Each number is 500 + 50 x the weight over its row's rms, rounded and kept within 0 to 999. Layers, rows and columns count from 0. Numbers have three digits each. The size before them is the row's rms in percent of the matrix's.

# k: layer 4 attention key, 576x576, rms 0.0282, rows 314-339, columns 432-503
# q: layer 4 attention query, 576x576, rms 0.029, rows 315-340, columns 432-503
# v: layer 4 attention value, 576x576, rms 0.0298, rows 256-319, columns 432-503
# o: layer 4 attention output (transposed), 576x576, rms 0.036, rows 256-319, columns 432-503
k314 094:486539448508539477526575509594507501476412599489405510550441553511523490525500541534498535548527543541529517498471540423571454518445577482437454411538435500442532496493496478574519547537531434555401500495546484486530
q315 106:540431464546521472473495550483422525445446487523398590457508419464490454591498425435550593609488545438486558476481470470541576542521464453511461446458531487406511499401586430550536453565566529419483526502523517557499
k315 100:426526563609522511497567591462485462425462584555578473532522347419533439512597474505541562455534552491457432553390427448584555517516426560481482561487545531465554578391358484504484513445510495463480514441481506544415
q316 103:458412522505542446539502468582514456471496535435590448479607418459404486559514537480437559525541529606498443546554556451499498493496560443445569477518566535440505516433572469468494509590548419424488496468482540369534
k316 099:486463568469453517497574549548535460430458562455527432400499385506408555558476549594485505449502459539489494446493527482437579541575588466533454413536477462489490463466565491555526580522525506517473465500455472509494
q317 106:439486505496438493548395461511588444467526490473442478525483519350412628627521461397573398417536417450461400523502529450556413447563501521463483477455467517521446485498554498559462551495561443541508466545578592535482
k317 094:502586490494416451513445537522512551400586558487513519609474527540442478627543478459453497495635475418458463604399473508497574471436449454400562513512472494472540542405493501528480491471468453509486411519501562514459
q318 102:530426438452497536468473410419497501492495545550426533554583524503462426518440533480540445496470551482497505538516495540540504510498513517451482533493486547566505486518532524615525516481458599444575507464458482457500
k318 096:538407498535513500469544420441510490523491552462458528504518376493521478433524520552478483612524501574571484513563526449470488462509501490530509498499532416533456543530528594583507578571497403428534513489439473476527
q319 111:506516583493512531465538557481556504528470508516594550541525490509464528445571491469457508449563474456546464481510463535472480501579457495463510449585537547485509533455600550458488524638432518545449461557476417403495
k319 103:427527597416483445503517520587495450467512429522486521518456530498508538458516505527452584470454556472603413502580498499388423472490568587470541529492588604482406534405405488555526485526384545495432541501532520522580
v256 087:596525460428470403543495599512484518592481520471536499456486505539544460483489475469502512449484536472575522573535480481548424536547352494702479479512488454593525441497489587429637513509522513507483509513509518456523
o256 085:518524523502493501501582469625481581483518481510523530508563491528552524470507489562444503551518512669546430455578478498499486528516449502459483519472543493564496472511442492497393480561550547490452508580581532508544
v257 092:446513590533396407506455477559494521447531497568612479598552523529507527553448542480463549556508555535497474523518521472499459460532555440514551521462530514411503509487596463469467530510421430476477526667507394531506
o257 089:502527508445513600437546547417504475556439478484502461451497439526517436461485437567585513504477486413552535467546481517475465488501496515510449483483525536562519505525448566461515531424573541516486522446425452465492
v258 094:480548512623544460546487476456482517526535502550550451525553497421398485504565439454498407455545500524520554479481509465495502537453449468498498447506472484545563463475535566453492535504535427503461489539454486536546
o258 094:498558455438535495461568481510529450498461563564507550517501519547542573457436473487522598549508523514542515582398535538540556551552511469484524461544401523469499570334469444565544556511447524554550531459436517483473
v259 090:441529489580450510491563501504494525503502404511472577540480466498571421558512485482477412478532400372379511500438517497478517482547483551495555425480527567519383550536575500535382517438507480512551496458444532472581
o259 086:572560511486500577512487469391499488592528591457495544520497483536499422506498446527504427487435569531476458504474569590448569350462505531558496509547445471556586475415468492499566550478510463546455516417467510521499
v260 093:489507631443442548481499537490459453447481509534468457513537534377601431580461459432521528586524613540491470495463537524547481587509542521598508455501578478533460548468463551551430337450607500498486452596499524498453
o260 093:456526454573504461454522556485499552451502442568511522634506496461488560543451456528446478487449408474428506495557432537516509492548457480418469501419562466541421541568502556516516634384464520462481530554413482434544
v261 096:534464432591480525518613416475516484503558445497507478545406491438494516422417517418484497476460489450555474496497487540515439471447440549452461470515455482513431489458378452485489517520586433470497538531489450518430
o261 094:474452475477462483442381451479476503543544607524465511545438470416494495445581564599521523489445528541524515482489491524627529552519531473529444562455484431456455421518507482533558513517427460516453547494543484500499
v262 094:540455542508488471539520450436508443511572388534557412462470550551532492430537537440501484346529439570463479485497456514492431545585506549528550511472479441557466514596573534543459433498537495450443581511558495475561
o262 090:488494454488512470434496501543450463507491511524445463563380444432436530517413481410567469575501500489483480416518528494504564403493484513482516486531441467531495428507573446484586521454550480543526518581494505479409
v263 094:487611478468538565485485555510511516392467522525551517476537472497456491614519610495511520504455455429580615398430461492472454424560421507507492520493590429471533445494493576553623586486466518481413480486472584462498
o263 091:450428521575538500545477570477510521451477499552477373407554483546579481485391414512456532550553387535412534525485455528581553472495453473536491581387316560508453472410531481530515417579533458501496526524515465467471
v264 090:446431511531540518577496490533397466494500539427542446500426425486462398433544538536499456518568484467565671587412542493527478579507509505441505490575459490552573548519487499455559406506582440549477468555477495582625
o264 092:523506357482478489387515567424528576589459571518598394495568503545543532493592503399515480426487518515495456515589478605600495484500454569473594469504564579476567462621507433534423447501543581431591449492529499534496
v265 097:461492565401444564535601477419559524471590471591515525529480488513562488442481555551480537448451436477506507462567519446640514547444505485563515549482419550526513494461439488491547445406527556567592519506442482462573
o265 094:389435479524495497602493520470471504494529557452462529554479533514501475486517463480454537496514537448475537414574452519471452545520530458440524466538518469535534456513516499483447584523565497525502512473548470476368
v266 093:565497493548554510453522481510404557443529509500468565433449495532450552503565479482429547375491495442498468467538437573464500499454510562436532460603529415496517576455519478541580508440465442487454495513553472493526
o266 094:496449513485440439415489549524476536503590421499484405622471614398474468498513576510552509525476555544420574539486498437544526522467545488573560439640521509511499555509382552513573488503524557516514458512550452480486
v267 090:511551567529502464552437482457464557524497683394532543491512564446597526510526453525517486549545500395462439446457379489465534683499557450521515516534482529491523491508512500504501503474534392405432460548429496465504
o267 087:552445457594543507402534516474412524517462392514481557555470490530481443458447521518492543529524510437578614498497520496471517426598383466476435498515529499442489519620500485504464536474490518526589637490525512471542
v268 090:459531513528454513504553543469514502460478530523474520591439542500465530502538461411463523518546583465467476435452474473497540468513559513496485497449544602477572478491612521493454438378452549501534570542547589512423
o268 089:496474473484545508456543552518554556502557647530606545443502529478534440528436488517461454455441491435596457529573491620465488544571478510454564493525525510444517528586424479453502512468504581515572593437398365517541
v269 094:549526414464536579546544518471519479520535564508473429557507600383425556453500493459545513464458434492545546490510488474562483501477474530540393448484565446521522551426542452539464515564546469482540598490449545578546
o269 091:521556534459553496459531540544529562541492571561484540460547494519509407588452482448576513500538624472501518536478534497488505505513500520571498534467485513418485469481472474506519546579430471485516521437485504418480
v270 096:453462456470468549461491481550550515543627433440461496481513500502524480509479455481494570569608501554428499494568528530591482407578403389431507581493542552516484517499481551557525480526487523512511486519474474579475
o270 096:525406500453453445538563497379462535477514509487466453569519531534560483532497482498439488516480482441443572383506486504521581552479590565535478489483453556407392492426539500362498545523445547429573488431556427510529
v271 094:503526537516421550484555542470560488522609507572536465603459431445510524456431444514505439489538563555555481443526494482469500513489547507565556478584483459463463522434468506424373505462504566509477498511447514591480
o271 092:454462487500479449537485470495415557460525496446467511470474570538457488512432515529477524432501482491533533536423462524508481538521460490511437562496490592506449444573541472600596497474469459556540466497490488426561
v272 089:399519553404563475513592519547499560494551579522441571518632508513435459443468415540522503571343523572486473418410539478510463539474487522477494449496499534519521520437544477486400550445579545433509519463505502476526
o272 090:527451522551532523610466509524425499468473491477412512460495515535423527483508577484507477574493523459587513495513607537536426478478482403482438485522524542512462390450440514493485534466471487425513537403572554415508
v273 096:514555525430581508493483490499539508505510531429527486460498477449489423468523485455425553495457490513453501534459599411490509460418488525543508424510437455509481422426558474622509464598617430475435432386478607517531
o273 094:519543508526580508571493507569520567496465417526510541529505434577503445465510539509628515539553497496551533579445529494451494507435510528444464488497501523446458590585430459409498484444517429487542611517489439433490
v274 096:495461631587490472441566490438511387476527461519429560470595580450539573569473487581426470551520408548417476537514513517464517543464498461513560582497588539516468499573502409496422480423542514545465541493515479495481
o274 091:526577524455452447465508406576484543497494474552584569494446480531430571561528545565515453400480499518514452453463592536458485470518539550488448494550473498534462519528506513537510537444477503483588499649374546520459
v275 097:481539509520531501459455432562510516533489551379484465471590556497446518502506439514551601562437486498397458404569404565531473472502350453583484538497563441444418500442509543524528448553531462508445555456570424499526
o275 092:598433511487495487526507529436440615468512409508529490503473580599506537473490499505540433526561479571612526550450521413496544506472659495492497466453565507514504525584470472485425526502603516479559531561419458488511
v276 089:484490505532532541356526524495445471465465501472544494503453492553471429485570463433555556463497560588472398491523507517558534488477547552512493532471413404575487485560601446496450430475440577512497499447450552556457
o276 088:465530512417476557579485506486650422514532493468515398508484580437372552502496481460457326453495471523479523558506540551498527580385519438555496540500565632425492364494567452448509420521467422529411483535509469504453
v277 092:403412470399569469451553471497447461519516445466503519606481452443533458436473509488543482487387490548544525515550555514487500448458479551476586482401520412544497473396562470527468555532558454384498448464586467489515
o277 091:485520504542533498463433567516523552543541453598469541408439576527440523550428421511507611513590387604465457517488374486441498553536543562577527527542485588453495523495561645508495389532362460454592602480525439572537
v278 091:541560480454360524544524494521618461432420473508527552554391577560397452417468535393477588543480476394501534482503522507530571463473437548513581553523490525510515622540481469489492399499521499409559550425451540525494
o278 085:430470460525538511465533586499556496500407556472501466469461503466527532530462417600466532555583521518492464469392566439480504552553500503423473509523520481440447512435529546492462525480494537465481597435455399493461
v279 093:469510659504638634446521502506492443433512631510524553486543554532530506442516576557487480505513437558464450494422484535517483401443415530538462482439446475537590447507524554552490433464525528576531561474488445563577
o279 090:612534459531470436487550554510581519529445442528488491425504466464498485525524462568506397534392490588505500466455517477484569551523562417543484479538466476519435491511411475529542612424491469469437508537559584457541
v280 098:481517567516508455432529402545450502512493510577442508493454381447427518534558468577497506534541477575578459465545451521536405540492547463416567538603531454496479554517424437545542422518485461525554483518605523488502
o280 095:469329460471510506497496495467510495491509505445482482530486591533529504510528522541509479471406503485451476528527526511491532542507600509421500529546523460528437534470551550476548510427567527544431451445439379505479
v281 098:564522547529520471544498584542440403478495492513444508529494553493458479561506473477542468433558522422462433561445476531599529520524547554451473427492466538540567488458609485574438492533538483493568502503459475495539
o281 100:544562445479543489495446492419453497535523509605436549519475446565481574473530504517470422545425544513464565446522526522475567460518589440523464572485466398521508370443407458468554570414444435570549508436556464466487
v282 095:575527490481512558514443487526524533458432435385482593570446516498463523448511513507510476466495519516464466541544516428536525460519541408516512472514488515482460569448532459627500510452585490479465526384528554511439
o282 096:617512448497491510525578489592548489514572552488498416380570431506462515524489514537414554677527547455602512488484504430487494456476486467589546467584455452559498475503553516462500402559539500476473481522486525445533
v283 095:566555491539451512504455475495492497555498484524378462500462660467526544568439566434554419514513590426543493474448489439561466518460468472455462515538491559561485553550487502604451553486420566489452476437448528437377
o283 090:610495561466547481531553464540505435500505477501509501405518516492555477528527509549516559495481546573539503426542564537509573443509508465474543444474448501501527483491477504528560450392369374549547445527471459466505
v284 088:574484470515592494487469579505469581479409529479467568481503487462456501532521469591543469461525511491510471504488493538444453516460479453441463599521471413544457420488600459528375505544464486452484390508484394617517
o284 087:502530577517491518496525487474528525491494474494468467565504559487537495439470498478479508554478435518570452563585493452541480563506568496452465419466485487511551513621488527454558543457352569550504507576437473455564
v285 090:484541527401479514480433566479499403503453550549551505532498483559519477468441523529481520498428472419416555536475451548589473533510501473519449477532490498397457489501578438492417467588444473503466505559394509473590
o285 092:438431438604484478582565435532568539402481407506578557410476479478517489531496542390476509496523588562553482535494542493433504471485517494461570531410485424474532391509501431441593546451545526560459456392495460454577
v286 090:550469417451454530458490470496498504440505476554646492597495484484496496484539480499475433494565481451467603425513514513547427581502477568503555537407563502485552485501574508653456431575522442403524592581572439502550
o286 091:497554518480493521506562461465490420488497535538487491554457461549469476574401450443557484552574491495541473526486484532546460493547564443518472522540469482534448416412453471468434550478444543608481472546423460470459
v287 095:474502517573420466516446456549578494430559390487505533494576488444566476461564486470499661498408430559459487485537522569523549529523597458547514505527399537456502406496455446496549487581519500499492496550486542464444
o287 089:574498515393476584483504489547512585559528554524520563553521403480504616522430570446406447501529506496484505409451472555513467514439498490501504509500483526513471489507511636521541571510414475577492495548503568426542
v288 094:525527418611505450556487516476558484517533519449526512565499540493424456436602529503613527516512437465449536577457479554527525512558548580458519446437581427558421576522510504470529455530514549445405587466528538460508
o288 093:580478562415546487555504527543442477493523488453529499561506404475575511522371556533515513485539507416484444499473589455516513528465533500523544519554484569590437507533519438454398512446490467459493545495522476530556
v289 088:483517640535435457483536557520490547558455535499506448502546547501476468444495446523420530536507492559498502588553526492580505557528514513497451533485546519467496506514549533392464514524519519512460417551498483456487
o289 089:468587504532559593424529463570531463432552480544460582578496365482530488567449474564500451422470550416554525515506563565520540465500521496413423477511486562455484518467501417546533533470495544502546615509593506662414
v290 090:642472447366472455478473454493568433621514490445502581498631557433495424551532484555488516403488473552515599520621498548508528402583474500546451548495537503451579481469494436521572439430484592470462501420492536517493
o290 090:469496524592453570512534491427510520482515502557479373445470511600523592506596421486439521471540447525539516592521472524522493518497428517539483562451554489518563554549581469353407546604524456443499486526551502511517
v291 095:383486526495443556400547382497440520480499476506531553419436550543545489449505597575509542558497502532603538489501463387521463448513499459508464451547460446483512497466498501514506516504483473506526364451537495498559
o291 096:484374604478431520571418488549555447448503570519556448606483585514385474451514523523502445435535500523410548492438488484444505547548519523514559535473552578446497484498501533480568470473502455474548414455531475484509
v292 087:588473494435510569479434465483501528559507509474522433433422491457497522512531558557431560507457462404402336510472486548520538604474494567610448554539601421495492518570472543601581504524483515562499503568443577533456
o292 085:414476551527480481549452503510465452497477471458535513511423471464489549554460463408506478486495485519438483511502507451481404424564555491554502595522564438505557522537598456515543496575561515526517432467516507495495
v293 088:513463523524452497499573475560580446532502522438405539478496533413485452530473579426447509539450515476532471459486474519478431474537507546529537449495482494508512552433415529475560504562456517429468445463562445487545
o293 093:528558504433539452438497455431509533544521514496557479466431537486650506523529406597474559463562560437555442469497516464542468450459525510451466434501537437483529409619523433513483408447489493554538462398469526548457
v294 095:504521508480493521453519456595410537538521549470483598429474394469494489566589552642443513524596491523563563505499428480507520444500635524507487478509543529444564451500553459505504620518501407394520453445519480460560
o294 091:483567475596496478465466541549538538460446441508517483505466534599562438427558509493598444486505439518423540560591466490480512572529383525524545557534518452529476535420434512526473430484451414452516558431497542558571
v295 091:538480420570555496521475429517600426437492441535481441451539502544523536418483483531512445564476569425488465544638517484471531531565469530453504616541474431478508514529419557523523554425455552550537535534504490571453
o295 093:408554452441521414574538489407473482532507507495544524564429427453442519546519583480434569532487478372437374423405415430581456464468459499485440543488577544480433528511581432505451479504504550512513473537498602560521
v296 092:570472503483526467562501570514542515517566453448541449464570458471549558472547553591519520456459545414498519405482531486398516570536551458476539377449435538458487509440414557492480576533551548535469521526543547536518
o296 092:575458411456566456522463440512452494436563481563559580476487469546563439530467539492402608467497465431524397595526411573622367429498454472447508599519530431475489508555528452540583457538543486473525486451456452538579
v297 087:562414552399632511552566514543471511496508539539495562483546538448570509539536555534586438510506457482594567436536479539545461490543498502474460582476451550499476433551456500491481498532434562457363484619459546464561
o297 084:441534456532571464529529402353472541558453445513564520562522442574567445412494538404515451436487506443442488403589551547494518480481513474439527501490560464522423495566482445561511465520578434500466573463571410444563
v298 097:524435525489547590474528390499495581521508492500515555542570444564504429459395471547509484485533551397587520509529582457516453451524607471447483500560490437516416452474439548550462421556500482473453437488445426534434
o298 095:495464532500531466488502583585513517559515492467478480384525552451503544451448442427569612551444542521380473549524458437514549519563364528551493502589556528499532467574441573506473443462428444443469487503553487414551
v299 090:407517462552452459463527433483544551640573461536549597553434409433444546489401490514554419490483470498524546553456510547554449509554450535425440455460439460605469490512551554493455523581548481569550465537582547454519
o299 089:520545474497449515496538453469523502555380503483480522523527568449547529550619437456446538481583556552487449489496541521532499492497551444527461496507519473456464455528513363493498554467497514510514487408489484474454
v300 092:500406492551503549529503476481501509523580369534483414418557540553500564477475487505495468505436464487488497451424485538450487480438490556556440557468479518471476424450582457522538513542515582488436514425412494542525
o300 091:374583537463558476477502491573571507484533437532472513580500438486484567506476489486530448514530520548516441543531546459553562537480577432565480580488556487428486537478510477482467436487511531520505565565570485558450
v301 092:476518534487553499432499482556568524623540479546571454489393505427469507521431553522559501501562463518492458427520469494539484367506546475461609593493506478487483450541517511489397524560514389450547516426579547459544
o301 086:471498434516483455514532515412425444391554470509432531557611459583537508521605436533479457459552513490507501543574545434456461622439501512485454471461443485477522465573500465567504572498536468574448434452436483435484
v302 092:453509549459527454494534492680425452498577508585432518510489520571502460520495553504519484525582424535483538528570487449503480402521457530518408518463501446453586450437544469475473563552530482581466440497587479456560
o302 092:496560512447504512389485500398510481510521531465467455583443652567516420478597552521477518479506485578589513548456491523412489504511528519425410561588505561524447508420515510520557416481527473504492611510472530517522
v303 095:525476533556506478439447429569567468454495595559411394486463520511494616562457489481484506548570406519420545504564449520470419463555503573548562612542442472579508434395534463547488530565520611488545477583564505465504
o303 095:501525435478477435496558506471396525528504488504598521465497493489436398541445510569391499478465497485471510476478533508547466537466505496530498462493547527491444452356454545579557463519439455552486534535438520500580
v304 095:409491577529478502451470618504485561531500442490461444463408515534498506480424480386568467502495455486469448507435556453601492540471529538494479553544510489460463470469519606579427499503433436458466519533477436409531
o304 096:471559420576434484543496521496531531520490493520529547546467492400513510548520556402556456524546528452556552537557497533471568550493475546526511455443508506425596492489524393526541533415498521525527542490515465505428
v305 097:489541575356511481483425545586565523480564479533520605574496530474555458573453443411503574518513558514591517484536462475549468499575521481421639535440640460558552486513445495462479496442517540533457539549480627482428
o305 091:391396438573520530544538425568487442530481509560415473513551495523389508483564482457540553535512534478505470433384553547458474548432563472440423586464407543490525482650485478466528528444494499481540427462548469474532
v306 091:493536449523441504531352474402472438460442510529490500499560527573469564495511544427523453487500595424579541491463528587482507642488550450506451503506519522477472569473617504479554431508523477485569574585416532546464
o306 086:480499488507505462480509548491566515515473573523526451538376480418511403495437441509453501565497485457507517525478527434522459522529525459529578438512527447542504546493459477517509522451426545502561452473540453595565
v307 091:540462492415508438388396471440487479433442533467469590604415407465425519458571523522432486452517507431556514401496553501443570447529531598457472527544523522476437563509538500543453490456537422414497498545423528463522
o307 088:564565498500560491599511461484605534508566420507556422395521438536512410493471463504533496495495477570506544588565489560495481522509524468521547472549457480507539542447443492475612524513470515578480405458508531608473
v308 086:448496560510501470594516482513478489498520504429382481492513430479541506598606463545565572526443448384592460507503473530497495541488481504537462511436611500481504513445424547566561498491588439515469458415506541497516
o308 085:577391447509588527515542508507540489489551600465539482463442573423538489462504582600569503549467501506408574499480500483512382474478460514417511470601547439463464500592544582501481482586472468532501523542468477548506
v309 091:570463513554515508456603467476535553487512550530380419530481499506478475492473540553509550458491546478544516551506491504580484517428527585497565496533546478521492458617559540492434493579490469532518479503522363496528
o309 091:510490486491513390401530570596462553457517613539499585517491487505570480496487534525597561538406530509499428459478549412493522542469530486399448429485591481471525569392509506540486561486459570478438505444550539550477
v310 094:449476481519519539402497487515512456436534563375459441484561559502489498505505521508425533467422507478561438443489520543402503478448550580506510488502558494512493502436464497548483475506413497525428551487469495551539
o310 094:471463547569499431541483551490545522599524566465497493494326528557534500570423526490530517542557483402445522494482505568574487451518486567494532491542507477458393494573509522500489537445513518447542453552465433483536
v311 100:509546438532592492567368415456512517564502499490469569461473442528427472439522492488589499489509530482523483481429526511422570550438473517472452440496522473491432505367495445523595523474511497571468430487473527588454
o311 102:472515530503559575416561529485532535515466464484508513467506470384490525463476573448541424599535547562469459642451504381457424491495527517486554501532568533535562543546463536463420563520462465512459533486471552466512
v312 093:445522543503558526485529551498500482458491437533419510460527496445466582459556392485483400486577585565512446483489541517530564474454499555476464431483456474548514398496473542433555430519456481416419547488412470533465
o312 090:572508515548430518466601521499506494529529517499525443533451512581606471486520530489510509383432473608480475562594607497530516483553531400467587675467496565433517520631555515506485534520448475586578478515521523512535
v313 092:511545484531481579580484607498516477521572458491503494449528607448515638519504503449492522538495505580487432496516493423539568551513539540535403451570497560509558431556528588518540550573530517527457459475594552541448
o313 091:375455512413511478475533490465499595504456567510486417522470505427411462498606496523512512500467439441437497513442520603544470457502565483399527415479502523472386532434432466512442510437522495427480473506521468496467
v314 091:500402563513412481453581528510562466508486377466520437546594414529542525516451445478582483547488470607501468472501476498537485435539536623557507640501503513509511392585527538433483528481616429391562478508501440499528
o314 087:454471445466497463517471479452490543463441603509470566500502524434615465519478460448492468481578430497483538498527424448524496523466509455339507429457513581429440514423515491557517397601486464521554544470572459549493
v315 092:578590461528474599471516473476456454449499508503533480533551486365575486517525558460571542350514433549476466516436542467474495534480437472521405420476461518462500492491400468466510579397538462479594479491485469567603
o315 092:454560614513499426498459460494529485593438527500441564595529547515513515464503560509478464537504518475467562488528507520475467476450510507563471510443495489468542456427537430463497568532485589457439510420504494494474
v316 090:584563475488488560431473544555559524467457468499500550495533564546540509438532503526478512460345474607483543461414407548546489463447418587504458453507601439576532494469496411559557468484426482517580414501532531468484
o316 087:530525566458487441587576476468475452452522538589461487434516483458476446544533516472460534487613524437529442591425548473510398464504526419434455510485536559585495414588563466485512531518524442390481609434547617499601
v317 098:504496518510514505398480552455437483467508554520522423470550551337572469514592516503540458579455400440443535520548560475528383539513487451561557464371538457469516553414598493532420442450568491456455435527478404509455
o317 094:514586539488547528461473463474567513475496522528509520483493485530531471488421411464522583451462482491568456502526467574536514528494459520389416525508547494559453513617439465476570476499464533493523615443531467440487
v318 098:446497616489435524437504504454415569542531473475600410464438482469418573541396476514513519523492548424525452504421529507497485569518462438447573499571494467543420566482439509480493413496490471520512561478493554514490
o318 099:446542494504460603594493543574589504445496456480476544413529547476512409527610564494540533465496555530500454515582516400497567509514485539497484500434496566429513518491508486579492486500415457427451379497452453412458
v319 095:571528491528522450520440501538466483458529487437594529539493377548519496574464543403520449513582503511516419519546546469574558548484603448541532503523548474451486464561471560527526532547397446492533525465566486509522
o319 091:464452461420524465581526439497484482488513461443497429535565467491461531521444481451461454488481509489379461534541457437467553494484561451560524471490456506473496504421508524593463505513529471521483512502530520508542
q320 058:469542512608525415535561481491464471583531577554504509572560384542477471400435498424433530476471508547563522479657423512440474465470487487576463571513464504443490473440562565515496510433562432532558518551448583485524
k320 057:494575450480506462605502552561538420438510337588529553462450486488498496564473452523631486538480504416349485447470516482476476508457537554456543547441532543544498460485540426514472519400477510448572489462466515567550
q321 061:577590565542491577519473420564504406466560497524509478497589409482444575576610463523578475474522522552514489513455475481508520459447516468476471455549460511443495507499554445524508566481515549482510467522565450541548
k321 059:561481409451583458574487591473595523421481557425480425425460587471534519480429527534547505501510489533541485484563487525374501528517398496439555466532497469494433563458428485498436461603531471517577569618520556487600
q322 063:515496392431588475404556403505490408431407528482414507548473451488563511635448504446503612465524464452485531521544491479525478545518557438518499454491556537516499516509550495486548443472587494555557467541474515530394
k322 061:479480621504412560533539478472572467553497485446554477444541514546496506522517486607366509505484486514476498540462478523550502461492541534526515546440573420542509486532444545523519550567511560478425461515500473584553
q323 064:511537533469493505578497445463516532425510482477389453501544470483462492486537541494581572439464571518529540522516522544582496538561594506540364631518462581571467524441485474547519508503454516544541592455501465516532
k323 062:515483491454487470503478480502565524563462432514539516483484508551499475480533563392487423605525563525559481483456485418497460468506643469517557476463424483467466539584485430494443535548476528488448567436504516431545
q324 070:549530552482492519494520533499509511523557455439536517410542557479516539541548580508445499463551486565591516575407537563502463412541457475437592468474510537461460443414562493436481624459493494536543401481519557453521
k324 064:468525485632466519387467491472469480472521495531502426584508545442544579500467443509559585517475489407514505484515565521463483474501496474562525523605504503428538507526529514539491547551527439471477507510428463535537
q325 068:583480523461527406384539480577444462477511444391577522563605545544485402431528593599488417514448476483462500410440539493552490448546518499442508479477512447533525433486565527582427450503471492458531443521515513468498
k325 064:423459555470481522497453478436536601531543593489488429420505449486436488474548421461514493504556570464487453505467542375559429479514480493441508487500537449457510578503490472460505482416473542486504510416513491424567
q326 080:508502421502506522495470497390504443448496480564466471560452507511433493585471443456457556528512528509425543442512611501491527518457522565522440435550539455490534532572469468488454445574499500482585528551528438559576
k326 065:555468491434443548493520496464554478507453456542609535481420458577451487422509564494536425470424431560452486526467490485455521474442551465444532478463430429406479455489451481500586548438497417503507537473403565568479
q327 084:472483569494486493587557436562448492529466451397518561461475564475520492536531599597498555494468489442617518567461500486449424520550469509465525488453467465522465494487466629498490526434507488482449524496517529420434
k327 067:510522475643479491495506481512438544463558571601439485478500531407469572504553451506464496476499487482512569531585416499573407501469517504467450530516407566572472507563498573485506521474560449579481525437532483520613
q328 114:502510443465538512516459537374525435533495535546577438597466587515465608445511484479462418456492417552464503472479640500471495503510425537552580554541414499455527479496541464508494457524515533481593465594509461560503
k328 097:393520438465481511503449444553493578437442411449393622531485498530454487572485501438505443513527527521534567482523439344545454553494519518483453513522495471426429484473461623481520470469431453594504470437473463473435
q329 119:565540430481466524528572466595486505401545506516519497498423486474469585585475522475578440417493412533584493488498442584476472536517459381473537545543510538498406525566614438521531469475525501445484454502398533464487
k329 127:504548467468510499564510394553575517475566556452541452423508456522499521547491502387471610567477462476527504477471451489497415450478526520496590538524478461569417559547508486435428488485616474457540551443372590427495
q330 126:459552451401399470551557517592529533445504560433539508526472455461468466541527420523462562542502493528550554563514421424503530436486554446531523595545418440564568570536423470534505546462482560577471499426488477538500
k330 131:461476464422525448521492526508482483462491479552589477465468495512446547567492474485501414444485500509507466623530444414449479488440567556525489474432648493439504464525493475498455549489547515460490527528492535608542
q331 125:439492454508513534461482600453563551492483473590554568542461510519553558459525516614552454457548496503466580459437567574509453479519607412437552548477535572528476371476504378555492502534533452442539552488531478536505
k331 140:440468507543497482547496527516518538544548496588570498508548499519457558527546531547536418435573463524487472491506506482420479516524490492509462550533556475545477484501571414539594575567511572515597541442521527580488
q332 130:488626491415483503500587512524574550538465497551489512525525531500405629489532459567473489460437517498439476452545511485541420576451482465457515519442552596513549607489494508475462496475453553474545432464604495571499
k332 143:522500511535532477575581504543486494467524443476454381470445462484510559495472501514557419554496516500486515551390446549439419530581469465451621536466578460464508556489474508486410441541515537490534424491496539501461
q333 130:510523432548585537451572498519482555537517556543511576560516460500449523581458518560556543530497368481549506465519513477500416496519440460418465511431491544547543557491432400440466521516429472430552520464481501478496
k333 141:430490477519500491552474514487495629592518531591574461514554512581454511436445530445559557395389545431551471497505580444512380537548520504412514443481535506557430539600511418461534526525424454457607501526562555456651
q334 135:525534463434476552490535394458569568539556497504612495470558545574376506483484434562593501506601458505510452530461511454512481460450567497584513472460510436497551467434525526634529542523521571548420442424547485487606
k334 142:428555496512570376486429429578451481619570511502479453501474548472555433425506527440508491517612395514550515443484511491482460409545471523478563455480451457509553496505467461498517436506544473464450530534533485455528
q335 134:500490485495506562525484526497525497464570449519496531544398554455558570520422529450431449492561567571487473481485515603455462450462545486547587524451474497603540408467519574522525534452463523530526477543564509471491
k335 145:502557459454572554448485550513589522498595495516531401550470556578484567525462463577483563440452504546509466552471529604494513480524534528514495509535557449509493490401462385536519392503480485564483462477497508490493
q336 059:592430547590497528564433555489408415441565620491483527534468452508547514523573471562510404428529501564477553530423525493452510644508443484487506470527539538476477453434486461493449537504547546588503464485520550424537
k336 056:480425519535501548506578382575455590464488426474502532530497485474559533545469509596504508452561515481445451521465476486448524453512535544437440494512433396479513446499504416564647415507576493394450478512558523520391
q337 060:482525467459403538485521581459600462523530445507448434387479404505490517517460478453487520528589538419418445559481550446517547485572507502489557517503506552607488528499499550497429527483467465459417535524530509456538
k337 054:504540573520483481596529567466460471490521508489577541538549506457550477522556467491484517371571432578497453446561484532557382488459542527520444459484529454387541500507638515534527532526464550460567477427405531465487
q338 061:380545498487490525616501538519434484489462481497420509508587377520527510446481590529501579555564458513599468557509532517494437512559563529529560565543498522425460565545450519565443580537499425476508460535520448543560
k338 059:516433578495475531356544471453516510544507506522527546489418506519596529597531471487465443569496645573438510446532468545470409549506535499469388552459539477638464501498526515524515437524460568567477525573461550494497
q339 062:527530546455529554510510541500462500509535453475480447379433562433515580488464558519445534585532541474496460573415504540505484452549528554534562479517487532538476458466425544578540602589478483540494497468480518485553
k339 060:545565382522509469488558544588497537500544586534459595504450602575577494534467513487497451436446463416517543574459522446549487576476460438490420421504465510542527537431495545503453453411420597546448517574455532548514
q340 062:459518477538465493464430536543440540425467486424508486590537488484490445504552452400554451487509457468552533436534458534577497475471472533491460524424573570451466532505527372531454388477480490530426451593512485448430